{
  "num_hidden_layers": 9,
  "head_dim": 32,
  "intermediate_size": 384,
  "parallel_block": true,
  "init_std_qkv": 0.0511,
  "lr_head": 0.00943,
  "max_grad_norm": 0.5,
  "warmup_steps": 217
}
Each number is 128 + 32 x the weight over its row's rms, rounded and kept within 0 to 255. Layers, rows and columns count from 0. Numbers have three digits each. The size before them is the row's rms in percent of the matrix's.

# layer 2 MLP up, 384x96, rms 0.114, rows 209-281, columns 0-95
084:138054120116078159095129135148127172123185095132099086118168159164115122136135120166083142154143177121163143137076162037119124124133111099174069151171103114111104173079142135164124123151111092128121099112126196155178073091099095130153097137030136127100120163107152076126150097135122109108
097:144072125167102177211106112119106103121148113116109115142143131086059156136119185095150120154121171113114131152140120147121131093085158132117183130143173126106038124160149095120136135097105122138115114071159198128155127142133109188068105090105095138073167105134164153113182148147084081067
097:196107137095013140094137125190161170085133125050112154128151138141189162172114152111118133164087106128104166075120131130106121118086108155129105118079112087129129117128076172106164134158126151157082163145103136152169160102101154178097165092139128147110185162116139119121073139164162113112
098:058113174136123093187113189178151131059078166161121130129107160146120122151125155191111099153155125162199137175124166097131156136142167089101160149109147100149098106080116122131113128156119111144120094126215135069111151114089099140115102149127126162135131139216126128059082111127112167142
105:093120170164151105132121098122113145128099100091093174132176166152164175153160185120126100130134092123142165115096164084199201188057146159103113104139120160098168142129179156131139124095143131095154058155150122146105135109101113100125141163092099152128140144175114052129051106151185124125
085:100079165143149085129120098094148116105152107072112066122175128141128110137137207089060161118155124091141169097144120092171150208169123161172061104125130143086152161130111138178142161148095093147137129126159133128132119108146135121075134077122127125071193140200093162127154102094095111156
106:125103153161131112062118152132098091120128117116103135191146144068095219094161190155119133094149124132144154144110131109112118093074149173123167123182120080134031122146172115107151133127163105092095113140157123166140120177136156167101160048120159124081142116143133112154105113073072099127
114:154142171150109109111114157130103138102177107093142116162112154142120144054143151127118168138073174076099123176115166130124125078065093148138167177112159154098109138112101163130095122143130133120106145143128206088174109128130045161089118048119098151110085214110172096146150149144089147131
091:134102169122122146120101132128148194101088115131110111128147162112063143155123209086153185067176081089122173131157177114127131098186187146099080075120124088142148115116161154141159130162094068103097153192191115079127123131116189160137122089144142105136150141134119121102060128131141118137
105:094108106062111122102124114151036106139154188186094140170199139091158119131131142153130152061115118125156123162086158128082174111110093157143174187145114032087173095134145185134118107153130065099119144163128131125122125121086099148160165099141112103139135150135173127110166150111122150114
101:125123172157129104118128131101092150144130132202087079119169098106096067189158065120106192101141104118097163177078143098194120177168145115184125135150120158128174091167137111105088092083114096088181134100188141110144165100116093183093101147123110125097127090143157091112131107149124162122
098:101161141116144065184116158144114120096133140131131125119181121142084173145138142120083137122091193031127128135119147160087110150110141100107145079202131096132112099174175126099181136103154152119154093115143116159155100093126101111146131079100170175188216145137153120142115075066100134142
113:071126146171173143148125152058106147114191105113085139146179120078169151108195122155121108089121122141126148102144077123191171153133140151155093113142094076145131126151125115165147152088080078119128151179126117175148106122116173100091161154141058156083174125083158094139156108169071091123
099:106119146117129136104100143113133149061135144105051105160100155132145112174175088117121152160147162121160164127092115105129157126099140105161185122135145108044106152093139094107176114113122098138087102135158183212150142156080095105046174083074140126167172111105126120137128114134190101085
100:141136137121083112109086124122131190130181144141121099160158142160088140121121112125073146155124168157152140090132197034148114129148152138150107128105115157125135130048176205120094149158114164108095128139114133089158147045103126110175120098126118115096116106068136114166096145201113192088
113:145092158100113149164088112158104113087146042122130128161178178138110144158163132148087115036138141099182156063173136116147134213075171145106126108092172114111066122176157089083150114119091115160093084101124136094155080154134122135103151151123113134131165158164120132079114137115125105121
095:106101096136116129127105151092127169146099112123131125171133142124111129085122128091118137156163165132157128131120170076097109140134108106130116156123173106134093105074144075084124064220193133143095070154130157167132124102089204151162145061075082122108102178158175121148110176096179153080
108:099188158102076132141062145138085088125128087106128107158139085105117132119181123154135078149088181074168148161147108182169131174092071137130138146093131053129076127162166125106155096097115137081126140122134165127179156071133106112116100164106162191188134183099142113111095130147122094129
090:104075116104061134135097144163073132114106130153135138141163189141181135099162112100092163072139127159151134073126130124198176096143153103130090188115167108028087136135149148100155143176116100115110121149133190113150106134116052144135120082114144127151107183094144103132090115124172102090
111:146084107123130155086091114134106067101153088132047149126180137054152108183167129127153137122099169107164147100191173091137118140169138145158171119162125112135121137119146150079159078090041100140113155132130132175129053105126120168103174110103145192122109133167176126139119134114145091162
083:102108141093111217102152125156100183122151089094147183152112137107082153107123112147084130086101159108177143143124113147193105172137144135090150103066154111108123098088196130123164119195130099143149133100122119120148038078118191154154148080140087106095189145118133145093160118143109111135
100:164127133141142102060089139121148093116113068094098154139142090098111179102193118129121143086091094106156136129149096148122140138146129139217148106156161098173133114168076061127164066135086114090081123090187141107170184136143143091132148120105109168101127145136133100170077114134048153144
096:170150226121137151137103118135079127096185100172118117154105124120052167062183067141160091115132139093164126151129147113131145145109171111201159165200122137156128113104083139115096103067119116076094126142163135110136097144122074134163098120137067099089137089125152130115149125093150109150
109:122095150148093095091114120099147152145195087144100148131114078083110146114138148139104099161145114119129168136155134130112167154126129145174117197062131103114098133100124172166111098097110095140141087168116199108162171061115186173128072151139169131152119162051155089166118103165103060096
100:146122136110098162191102105109117084136144089135139058132115170099128146068141105121093123142102201145167158121050119133159159090098179164221124188110107145120071136101109111131119123104142119144097133133170163109196140081109114115131126049126140127139151135128156061162151082107151109127
106:144173131083113158098087141094163159123109146077092114164236137086158154092162115161095096124086210151122140120160085144081171117129132139189169114105148118102060128136095119085122132131098189158105075152199125137144131160124099157091166136109111114120139129127152119073137118154117088139
098:137151145120141090171106180081075189096164196144132113157162078160112134142151134147100152120085171068119133129079144150093140129108100118094120089180164120095141106120156175107091122070096107087144134141150114101141100030120135162166142152122090152097156115118218146155103139089098100122
090:122156148106142167100119137175075085115123162161156106135169074145115129154123133119109165076069186191159127051153129159073131075120176120117132129103139073116119102138112076092125091152155119100146156138135135145173080111114143132074137157151119126138121120094165126047168068167194161117
104:135102135169117092107117175129064121072135138148105116157163094166135187173132172084152102093137095137147145090121120153082141084081161136136170141117127122180163121051108173129087131087144125115141145138123147084131177116076105180188185070134122085171124100116206115125100098169108133125
108:159097113147087135070122106087119157108125110187099127124097104067144169100140132133130120136128120170119115169135097145140144162080116199217081192135139159115102148127118092129149079146066091113137135116141202079132161126047119122180164132122158113147178138119152105091109097108148082080
104:098145135110123072136127188166148216095145116186110093117120114125088160076166097109080124154130097118188127159114127115117153143141166198176128139122092187154075128084140170139154114096139090062069160172166131100144098122109131136130141149113086135121206106141122100128128075111180124146
105:182132155090133109123134093120102101082155106200105110177144142117134131093165116083128131145148122131176123136116132030133120170112179207215119139111079099113132124114136115126119106115052094136142139153216117108145178112119092112127087056145144104158155118096176119134111115091141106127
094:146152196144088041154137138201099122127105121089123137149123107113096139098138166119137133139133111160149117116151108158100135090114155188065191097050135127159062107121110140076125094116145142144159152107184144116146142065125130134139150146132181145114152164100132121079085075136072060113
095:114107129060084092133110145129085109054143067115134095127175101160183113159153085145183120116124222158193134136149099148130118094177149103177178141161156119101043145153113136067159098144058137088161089110128170154170137119105115140118112138124113096113120115127109129130125140134171148138
126:123123135120101103130094146136160097100134124125116157152201129127174112156152128066144085103129185100152153067181114157157117165114129115114133112078132097131145142137145170072145065110102164154060164132136153142134049119089166154082121140129070196110133224102148134084134133143106089104
090:132162135073108176090117128114101157123179129108070133199150154134138140128161025082105134123165135095118114106153138173086169121146151116112132124065147075092093137105161140178169139158156093123129111172153115115147145129117084141087116107174046124131154113111161125104094083074149096069
105:125142125057146129120070172129068116103128139181171123154142134121178142095160096113125131105068150163150128151166146167143183128067124157193080103102107133129158083141129156122081086087108140117125155168133137076175133048099112161128086166126081178123160164073156090094113153114142100125
103:102143157094140103115097150118133147112134113077122148200167145082109150157187098132150109097076129077156105083124142146104119151081109131090120203132164095147079101162133116088180151096149121119146069183149173143141119129112176228169091100100072095145123114093126151131085150126151087133
117:130109162096144058105097153136142161062150108058102117147136123177133101107154133111134175118075187121096137112160128136184142176115108100121147108160154165088090143132130168098178107069089067113089070184146163177141135157116138168085163086134106182168086131129134109123127145082172108129
099:090135201172136134159118127087145078134133126183102105155179093131139133140247111113138094108079150132186113117136116099099120156088170148139093106153115137152069102149077083162131131097068144117142105116173138130164190165127152123116125076101104095163125108148113091163075082102139151143
104:153088127188062145092110094109124131093132087164094123170178141089084159128155157105140060091127112143124147113172119061140129170056174128116132108160150137159118148156080090101117135111099173121113130088167153154143144189112130130133159127079116076134200150215136128127077127168119130111
118:106126171167118141160112073131148208137119146095024114198172097076150126164190157135117130126092102081164151094110147089121107130124089157139144084149109158158139101086152073086177105143127157118120171149140113168144153117118131102124166115112162214149156136125147069106108102131131100143
126:068088146211130136162116067133109155129162151183081151120148077154123173092153062182179077155105159114144176134136128131166163105066132150176111142146127107102147120091140138094085148088063135111159128148123134135151107090084195135145075123132098097110129126117148060132128136112128159164
109:163116124133100114091096113083109159109166104134129122148107112101140130098159172159126175083118126166088106131107135119165172093090122131124099255143183137083094139151083129154144074132126100039124113187156184090144077143095086137151122160119149121093127117128146100142118130111097105161
104:142144153057134138086115153141082129047114108110116147169135094130100180097175094118066087104044185073152115111187111130130148204131124114144104172118159098127106090140127125073127064162133187116140138179117151108136144137114111186127117154118123096097130152080161129121106139129184143117
106:110114147126143159125106181141144141147133143160037112133149168116100115155169106177107178175130151135113159079175117108189135149103107115109109147080107127080107109022131146130154105073148142070110147152153162175105107097099126094133119146107161087145126158134152077106135157216157119080
104:142099201124084101160092096161093164072071092129128138151163157160085166197155168114110193157100087067197163132129169114131092160161184114097148102117129189131088112137108141118122096150080173128084141126147116120107119127108129108153142188132069174110141187150129130115144100110128130129
094:107124155107092146138127162162165166125172095118128130189155113079058135141160148101087160137100127132144148115146137105126114132075135112080158086105171101142026132092161095117158099118157110128101105112134144109135157139103205142201086121134108073203135109079146164164097130105055127130
101:045112201169136082130126138136139150128124048121146135154114112108133147163145158100125142128173097122130129145136155090168149148115132106136078138096083135125121105134178169117170118076188062095176116181133126168124110135121153161094113171131059163050157148121124132123134097192170186120
095:108136140119146089103135129167163166149113146102110141170095117129120083135152109148126203140116115131115124097125169095144150115096190156150097099117135096092105104116086176167121118102123072093083078146166134157144168148108182154100203139158144173135155119206128125046064136175094061119
066:125085150144115082168096101113104112094089180118127100132139118103113122149187120095101154118124202137159163100137166137118108154077168132081171173154093089079140101112114169136119122125113148137113086158150218185165101080082143145130147138089103140158202170109177109129158055167139125133
105:135124146160084157135089138151034088126104052146115121111204125128116174122167139129134172099167166111136179140149084124147166171153180098143163170147157115086057129167158092142179137135103088078091117120100145158153084153128107136049113153109097112127137127146137105101162150162157093114
102:170133124171104182121098088063144150113159131150154109138159129058131147088129179117121149087063176129126128101128124120184183184137076169150109138142108140118148151163120131165087117094076104125140116186113127156189158131130103137087119075140123100131112106131138027046129091144120126147
118:093114135112150159162127131115147194124142071165141138155076115084113164077126100098128128113098146139160149171126132116205140121087096137164134144227154099119116116134172064124058144155166125099097157138137168125138126106118127201069105099111070082120197118159141123130145125119089174098
111:068107136123170139094151070111142094083111176103102096154077119128150111204155171107111147138123087120132202071146197104168172176060125148136139071136156140084132122165116073178112150121109108095130080128147133159142122112104202153099097126093117141142147097142159115138107131141149085084
088:069149113116131132106095139120132124110066174156080160144115078131158119160172141134155108096139164143114089190152152095083104153099118184103169100100155054167114121164091134145125133072111120115101157140129144099135064129124119182099214048131126163205163142121143131117144135110147101087
094:096135185137099167118085146100130081127132077123115068178127103134125174091216134151145131134143200150131132099163145065156168117036162152215127126106110144136091138150126128133104133097100097114123112150174166171146141174142089146112059135158130135151100100075117119085155114143112104121
103:161100161178057189179115163125152122137101060123082104115160128099072203079129145156126135115130165123168172140136113124108128094127152146121137160103100140085131126127195087096104099183174154094130110123152172187160111128106103133059120142083134098135190170081113093146121115163121155115
103:118148125164138138130104059104116123082156120103145146116161143109113157120132171122142105087068125103152136057182155113118130168085094151107122127152141174117097114131125125095105128116089076126132175116165125123174122206119135121022183139112125181104161147192125122145098065200092105162
101:096114164178106099140086096132129098108150134084146106158139118092158088123130170082112157135108193048119139121129159147168111087102154094182089156087092133109113091107130106158166099162176132153114181125142172125115095174071086158114100174127097147158123139074161148147190098194167145085
122:089092112173095143155132132114135110114130132164109080098148081157146102169191039199158099115132168146166142132171158141140199119129144134191105136148093132086151085147112090089116109105147133048166139118151173144164108141092112131099079131130106190099176122099162089113158110165120138091
112:099151135067089147144090122120136196115088144169118100157118088153054120069130115126096198123129132207126136145090138110094109121156133169164183130166138126140145113177153067055138084151118083112095114119181137115155123154093094126128145152132131165124167132115168113097162038113143158150
093:113145153127124171161151095060117168112137105174132121158130128147154166061123121174062200160125104107171169074121166116102181099081114144126077169117138066067175101124096130171104144117167103109126126121102122135147115076137152118163126154153109158076170129146113097054145142190120105150
103:129115162174109151143151106063154105115112122079170132107123113080062139053128140121115201094104077150119186139150185150230170102106126194088128096104145125115115125166150078089133151110173091152124148110132158134157114122140130169140177105137080091139162153149128080152099122121116163122
097:106126145112138177132108084140126143160115166103113110172135188089179111149192140147136120102128105156184118107163164099140186139056151096111088125067124102042135124100080111100174130150130141105123083212143156214145091136119148123159077162109106149113139118129162114101076124158139115145
101:144150152097075061145127128180106165056119152117114155144148135115111124129149113098087083139145109044150141136165140143148132159155112125086130118120126103117072118076092156131177089116187134111075134121150118117133201124106176167191162059155089128146184168120150153166131059145132101148
103:078125126122146132140136123123187110098123060077148179085135144069082076148159106102111125092125095076129156179124163093153122074169147100169129145120135134103107108147133068083185087124115091140205129136170144153127078133108165157099129074106059122183142158121135153155127097161170101151
109:136185157117100154156107082094140140089151070157131115149118108074147174038154111134114058143150096152160095128144128099176177118109092136173150145114124160130026113157148047143132112167197077133118148094134150118141126118107140155129089130139084146128197121115111134093153107112120159147
092:101045134162121141120108139122182119147122123101115105114135152103123132134122143121136113140154163125135154098123161122143121096103107126136126112146089178109116176161073097139105162142161128137133079122127254119145138088083125137142137098000129126153126143168137098157136114176132170077
099:149109173123085177161131173164136126091180055116124104154086144041136112145145114106107180132120194156115150087131118115138128139141173124144176149125137160070118155103104137084167082196053163122087104105124147187125075131104149132083154124123123122099116142140128128085178107131199133127
115:115151186140161114148101119158081112097132159235096119177135101096073129026113140153137123119118123138126129121138161119073164109079114146185162136152108105121112115140117149104073106131136131096131132166185172133163118134123072130130093123129117108049106171086181107189128098125121168103
109:109098158102059149188141157124116136100121161156149109160153104128078088180149084118118196108136172137169142108127146099134130098195109169096127181109087099131145130124091127140114060134088119099159173147126138134124089108084117172217075128133131087137133172111116150069127115082204130124
093:147147166174161068170132075125116194070135124161151112109095133113116126127172124070118135147193145092169133118124121041185156158143146143142101107121133156108055119070204140125140142088164121132098134136206106129168141119135120117111102121132071153124178078120111131148063117118116102130
# layer 2 MLP down (transposed), 384x96, rms 0.0811, rows 209-280, columns 0-95
098:144187160202154097123139127125121165115190099118122167130121168147114108097121172055103110174152132099129123074156110145151102159084091126170119099110047121163106126031124129098102123121173126136153077106130118138112151167163126133087133106203108190139153140132178104150092105111117162162
087:123116103137146079190177155144139145054120106151138110112111151136142139096094150094105123075095100182105122097102177170173128128177116171113128115088098130110102101141115220123183156145116073132172132143180182190063128131136127136157139107068094135140118132148086123119132103060128126185
085:108135135156138109149185137102107079089159111089159190101110119142149085120116146166133098140126142112112157089134170113127186069162177128151175101167136126098137103158208117082107124129174087084117139149146147071101077104091107090123206099092112181138090101078142125165172122079154098149
094:131096176169150131133141073159135209144123199086120124170134140110183139168130116093120143146159066119096124171126136145109195111079125070115150121111085118081180107121170061161118071123123074112105165110144166092135127151207087113128140145150120149137067140157103124144093113140111109094
104:177134164232154105118098119135143151143085133135115099152064182154084117096092085105092138102116173137122107065165146182126144148141123174115114160106157124143102136128129100132105111179069141112160203104118132174180158119168112079082177169072138108109116150124120148139145100128125060113
076:127162124126109133146156104146135148085146102131157199145118086119124138088113098129174099113109070145164082132132165169074080104113148150102154086118112105093081060125063129088128103186154126154144155156119188135129151111086088123129187176099146104146100148036184118148140163153177162108
082:082147112095111171154123090108134096131128082113177138167165171150131125082103179140099092118159129119150057104145099113147138191143185180123069139133139116136124114157137081169089086119141123082126131126081147149073116126059115120126189129070200163179162131100115118128200089146117151127
104:088095190107169128173145152108106059100150136102165133127148169169146154089166167146149146128145149113081126095130104082148078127170125150135120074138181100101130098096105061120080126124085131160125119113128104123125122102242140173150131118135140170085069192113127125119131119104172187145
103:185138102135132159145168139143096128097142096154171142166076096086165110137098076158138079082116163148146107142119106100174132130081096152146182158129110123123127098147086121145136133052121148175170158070097243140112148092164097174121093145060144138150130184154108104121145139095117120100
074:114188105132144114116171152079123061128106132114123109097142098127149134167091176045118082155110189098095118144213152145160178106099174208095151112095127138185132096106164123120113091176074197127157142086125144147162156126135136135128164129117123156176114095132155124084091157122137135110
093:146128074076120147133125113099141147129166121155140177131057124109152177125144212101142120083124152144120125140131163100123126115133156168137140092127091138190106101107097135084145062147093119169079092090098203151141134146160174125130222116103121071095127148135140174056152150111098165110
105:122073150149156170095132135098128144138120062099101176121122136069151086069099136131069125134153113184139133078180104092163181142161126150135131131113121139115143093139080119180072120179139087188153148142089124113151160132101123136158151084213126105117097131146116105086124164222135158118
109:147165165133124071128146158106053159078083142146094127113129107108150145159150101110158093054106141168120178174140131077120091169071107152120117107145121119123135146161149138048166167185073096175156175121112055127181102140143103112162130090139122140171125101099109165160120155134178122104
082:130141143094160117093162131167146103153157113142065128172115156095150087128190086149156133113144095155093121106049146109089173118141110064121111087067121093143138133113131130074130125133096097169174097092177140115128122196117054120161117103122215093161186144099164143139177139129126103135
072:119193085192127098115075141140155116111131107185120173114167171097140192098092094065060203170155140125140112112102115152139100145143108125197150152084143154157084106125110125159123179158128115101117127099129125130145097120132151095108101088082133149080145098060132131154152169103184090095
109:100155174131132089149146120112121114165083123167031143091181130127130155098151077115195112106155131136083125159084137106149124192108133146193162148135106131095108147112164155182093082109138101111159165166113140127189081163138076095162085082171143102202152090109101144137109142125122143118
110:175167114137183115129194064129166146168110070101059173112133124192097127137090162072110140133101133143144119161170096131054130111156172128118072114170101108101152123130117183175139149142123091158148107123160077054121130118148142129133123120033132190125131127137137110117137123164116121104
125:153091034163092155168110123150099158129115102105139065171125115156135129133179120170153134113092135127159112200121119139157151165153150117127134109157106058120137115117124105148131122096125109127112091122116196132187132120140076112196138098058149158130138091123143123135027160109161118205
071:156187149072151110089145121076114122161143066218166150122161074132087142110112136142104125144120120122149136086118143135136082140156182209104135150159091103157153094124129072128118070131121122099113166115116227168125096143169124126155104148125164128082155105102085074090139134114164161134
104:133152151092136154075127193103101118156108085130090162109156157180170132142141151140090083098113104129182135123127120101120126136108143179144061160132096151179162148104113109156170129153076187144100154122113130153123172115111042068073133100106127123109135167141099163072150068208157134126
062:158189110199100081155159095156113135100066112126099096064162128137128067182155097195093122152107131123116083181111066113075150119108129125140141137108098093143120177128110105169119098143144162112142121154141206134160109132102113130121097172114221120143110071103097101156124119146137128166
096:096083135171134094195165159071110174126183220095154129182117139192132114088076130136126091142128102113091120121051079121137105141100076153105113169070165087163167133093137129152108124151160079142146148131174117139100156142107151129149142144139136038137130106162108139119086120124116138142
096:170144151122114073105068174103072169128188121130120145134079137120136107125117164150145163116158108200084154123094170105098097112076112088149170159134117101120154094117122121117140061168157150118142080147127037141099106137131151127142133153211142096172087180095129145159180179105140148129
119:136136151116160181098116154104146125096102141166095125093057091158142066141124141138125147148132106087163161124128176082093161065164083150147088126120021136150141141163111161143165140099065151131146166125130158130127144099137187128117129095127137169111173184109150104167080066182087135109
116:130087130136082198129122139104155087091118127164148114109099114116154160096115149135135106130140221165160158162105131073109127099119095177113067131137094111090072132137169139137106127114160113153120136131113248103150141085105142085146134113060157094195204150105151156123119093131136129128
093:079158119122121007125132182151099085120141125119122175100152141152118142108090087105135131147169130060087160188116103148117094124094192157128131135130117116171162118111198147173127150124127117115109117129142120121060119114173071166120171198105110108134149144087147153198121144123086143135
098:071133114113149136128105135141177133102181169135134126074082139073169125106079129079175163066160066127127069121114117104124117136160171166153113129144151152147084119106163094123143087179193072103151067155112185126126159151148126134083158093133149102082169106125137113117098100145170188171
078:141189080137129133103101081084155118174163135112141175154184115137131150139141075114201140149121122143082107135165102085102112144136144172103152126154113123101162098142172136106174173087095101151064141094091140138115119119171144065138103078216099163080151121155162117169121056137104094125
096:093136128108104175092090083111169142172158110100175099139166073114134087144133126106155104150134093146186142142196135110073105138151167169097105138181075165071103150096166063149119095124112129188166152125093115118149137141146139146136121153044131133088156110052129165140126133091102169088
101:106193199098114100143106154113154063074170064078159096117141067168183129137140174171140087087188156156114153137145175087176157111128113100136109137119117066122096133181151096134128134108087119070159062137149092091128152123142135098154142125097143148144133117099112098159133120178140136169
099:116148150079120087133146118126145099142122128137136144179125093112115103125151103144069143142056141131082110099120196095125180203060129170110146139180134119082141137141076122055150126121121157178127132161122155129125137152158190141083093114164141140167145060147183133117171059083108085110
105:086132123131087074125166053116144150127144158138124112129095112144183179126071212147092109122125123140099143126121161146091100104124151130057161126166075141141132166133085114099173046191160162110100197159121129153171103099135174101105129155143129169093110126147112106084165135154070118130
103:005130141179127150132130098142044125173138101136161159124109154070166139084096118146099141115157130165120088154097111085121110089114103148184076180162125091102146162178158135124148106203165132111111108161107138168110157109128081116069105112137129139157134121112117187148146145163139150152
071:117182083142131114186119192074163109115146123168101120125121118122105170076114107122135085131128098190067104156113146128152156117104113138116106109130175151189170116135163108171097118123161117136124004117085140119119162131189083176171089116152143190182126131114125122124111140123085137165
129:087167168160131057123169133166162108171121127138100098150182103125142124147108083120137066082146124172086153140073147138162131145149192162078175124091150102132168140168121180106137113135087135080169136073143114139110123171155108128144152184171060083110119142073095082134132155105169158103
082:124182036198113107136095165146091125107094139139041165016107118121135143185090168155135125165113155115137144108174140117148088111134161157138093101146112137140132121177141150138108181137144123098151137104139129110078159119127134100132161151103063127115138149176125115084161130179119167178
085:100124067150102157079144116105165115086104120107143131152129122131073138161145116096127094178110119148095111141181150119157134082076142146130095106142134208070135182141157154102140143141127145167167147121155161134147164085039190141098132088154137158136113058076136177114178125083133092071
095:114130123160111067067155110098109156096089123173146119073077167139149092130074153109115157160120116225148155154100062107130093149146130146127163086154087140097161146105148143154077129117085090153126155145106186102174107127132096108098176118137181142147144172141135097198182075124126143143
115:144120145140076091146143120139151152076101056154179100122132164169161110076106133051180100143094196100145075188101100087111131148144132041098115120160161143119112140156153129139086146097143159159155054133095149130106090149131181110153154140172091148125131067123111139147145173143125140111
106:039059132176110116131132155119091127161139127141149166128142154119134139131111114174116134113078140075136170135057132132085107154119149143100091141117090089135162093109175131213102154131167094150101113145151236096151122127067170173084142091134101152130188122118123098119121117154107147093
100:148152170096185086136097168076160150122097151125108153126140074178094112120154162128195133078164138170086141130165109176134128099096126165110121149104178051115134137108134117054093115134111136152198114076152159122113127149123138135149182158133090100115097045092119124158080131104173128165
124:061099097108175127096161104173164156072127089129072204099120172175108124181177117093141136168162103129081154099163129151123116132133153137091114110064147091137134156164106153142103146112114084112164093141111133090080146114065117203122139097170115154137104138135120179112123110100188175150
130:163112195102112237126082111138100105078167156158146134097135135089134069157165070142086070146165163152143161144127154115132151134154152117115123118070183099106153107137116122092093150131067159160126151125125135126152122086081091099131120151085146162169087127110103089215116157126112102149
101:124185128104131053152048104138139133159159107147088158152155131094108127131188108085103122110129112146142082126075175124093115120149130068138126142123211096068105103130199160087081156147150121086138079168139161149107147107161125124153090158093110139172099088126128104157159166196133138105
092:121147165176158139133099109125105173126207128112110133058152172113110121136100150199204128122119093146122126190076121112085140126100106088124161109140094107111118179121093114150123136111147098121114117135136132106127165095159099054139124085201166140117114207181079129130133063142129071137
092:109121111145131185105115129102140149188092145142167158101136174108086119112101124157118126180151154118150029152067166100164097094142085069122142144167230148112125134152086102160122127158125162078129106123118103136101215113183122099089146136152090087130153127118081117110136160105108102141
099:110155144117123117110165176150117159097215147137165136089123097069109128094128102156155106131157101123111089113152143144116156104135173113169183148115165029143092156076101110144107058071124142109157145134128176068149109099109135187112165140103083144151121194083128095178151133146154148150
093:137103059131153136105149081107077153092091097122103135084105137140185175166106132097097097075202103147137104162109113116159130098139148131153076129130103148113148188139090172160104109087042122166137177122132140141098112170136085123125130083154138155074187131218121137129108125107167145159
101:143131107121082140142122155193145149126154120147097127185122082127143150101138082127155093077128146123137107110103117142124102184153153118051135103103072098142118113069091136143211075132061159180118090120179175139170154072140165115120175123130150064116102167136136185133121131095139145190
085:134169151104118137133118149104097147131195078142161136125159196046102146112145132106126134164092142088110093199119142111189172156153070121113103143142150114057133145180155115112153137084112154095182139131110145067108092084138081099122197127111150157081157173108142155128139106115106131064
100:127066137116139093129149133108086121114128129144123124146136112114105102163178088151088170127113162136156155118125158123095126134081127178158145140133178109117114098096109134141115122106135098121088104156167255157174124064103149175151095103069079126160216132118166102091139121158116121121
110:098104139128152069075049158082171153094107068119091157102090099117138143099115101105181190114163163153109184137180165130100122128117111140112138149175060112080147089149143122159151098140180142117113100142165156127120101149098173169132124139149147190138105080060138145147105150154101092089
098:144145159099145161033056196113136122122132128155121192098131144145148149102132131140148124142119114142143138141079129085207142150101099167141117144170080105158141104133149101150120121110089144190159148118126147087166092134128131117109086125123138154163156052068128136088089178052142114193
126:159106101122113128128112078140162135150118123146119070115119166117151120161151115193143114110153099123096146128165187176147134046113121176062162108096144107160169118211170120149115143115204116087118102169068158047135131133160080107119118078155115141080149103123097106127101127120179129165
119:161132122138137203119092163128080098125158143107133143197194134095104096135122128156093152185112082160102126157085116119079069081132171104182129142149030099124157087063139109154068147143163152127140137136116153158126114116081144085142171145112124125169159145100120113148167107142121062108
068:154143104100170073080131147095100117122168062073139100120156096177114105164124141221147157088113077103131137116151124174143114088131120167164120128135109157144170148070102132163107187185072127119149113145099126142068138127136097159095134169175138152102115145078060111136144169150167117175
090:159104135149155130166145163079103124087131111183157132089116132123150090124124139160109099145159143038094168129139188095101156111166095090169164166144188158113130017143148123150069101190140143143187113098142134108119081128163095110187110130141129129116083150095138158134082137121166104126
099:139118139104088158129175083149120125081207111116093093195111130100145113135130089179105195154213089127140141141129136060164120122181147167117149115105189162137173105151103038145148165088099135109194107100125100092140128104129126171098122103151140119084147115126103100174147103129150117138
111:118164128163107088147066151112148083136128103105145140130120162119111126144121121148151150143121078180197187125109184161180134190130111167102131165082106112144121119109104111130100128089123139147195142130161190121145122132168059117136162073077115137120202114092134119078061177100110074159
110:154190149193125125111097135057136098108128134145113123127129135128157141024151142112107137127112168105088113118143097142129109099136127110123176226121097168107116156168172129140122150137121163104129166067118137201104114146167074132083129138202116073113088138074142129129161148092137079098
136:155150124151157101095121172084108149161162136135109161134145126121129054125111087122202127157126119042128111100098133108165099114102115073128075103108157180132096111122065115148193113142174161104107187116149160150164123194130174125103165108105108110143105211116085110123072118120145175148
096:140162152136098151109108064146169138081093084109118109156113158117130170190101150176141134093067118109158164116104121129159125172117142122174158180128032096151147074078125132085094119133113082107128157140158175139087111123090178164120104112039119135109109098133163158148149117114193140161
079:111132107141192129169083102079136086064074157051180135086118111115183128124152130136077093142107118164145130090118117063152162161189144114150169102122111142110087140086158167159120145119115147120108134077124142137094142176164122096113142148051136171153113160119137151156144182160156065159
080:150115124138111094111186076167115171100101147126152130116059178099179143135089177119088149093158134108070123084145173125144136067108108138157103110122125102096140113134121146123114150189172108165170058138090190069156130144166116152152076113155168138130105112157118075066129112124202130128
097:140162166143168104099152151082113172120108076141096154215138123144151163097145100107063152173137102124098135125102126136131134124119123176155089154095202047065164098156121095144107151077131112079091147100140198163130130122194114139136104146052145074104110163125144132132132161131137120115
100:076157102161153151150140148108137136179146171133113124097095095165100112154094062132124152105126140146105104143155109171159223071159133119122096075145091165052141148141136078123123135078124084077095193092126122094177135171208102134106148146118112129115099157184136080126149116139121105103
096:134122114159063110065117107120121181141138137163102083158104134160106193123093185074139131092105154180113111072150139106091094131154189156150106117152127094147074112123146198167110094148175149134101079124134159149139145092161149050158169191181153124125141088129128154142104122148072126114
104:075152112095145124158141161147150111147138064087152146160140130150137084166139131152157112116104087139185107134092148089162184101154149176133055179114090133136076135136074111113084093115084145104155104138132112139124134145164096175135064098150129110111115128157062207100171163103088200148
144:126216145092106104132105123160086136099158115124156160152162112136130155127148152129100150101110087154140123110157120120133130151107137109095146124101157113089149047091161154139159065128123113127124177137159007134118118177119127142130123141255107122119140132081174142105114136087137134157
084:083130184133090098093182167183154081188093080104140116143135132156069123074128115121173069118106103077118151128146129163175180093114131127127096138145109171163157163156151157125052135068178145123159051157128070158138133145172145140144122099150134105136159127169116122170135098112091118116
131:154155187127127089110105177097173113140176106126091112161109092142080090166129139155143158138125079135126121123138174070067133125100149155118127163082078081097109102105132134139180122161171072094126181174153129174168126087170158145167115133083068099182128115116183189098127127115143106081
095:102108083167139188082155139132147110111094124077162143138143177181147064135191159138114108100136095164063136096049128157163149185108108125159165120095083152133121154117082205119129124103099130166116128127165145115144104135180112157149170076126116100136126173149091148171083093105081158150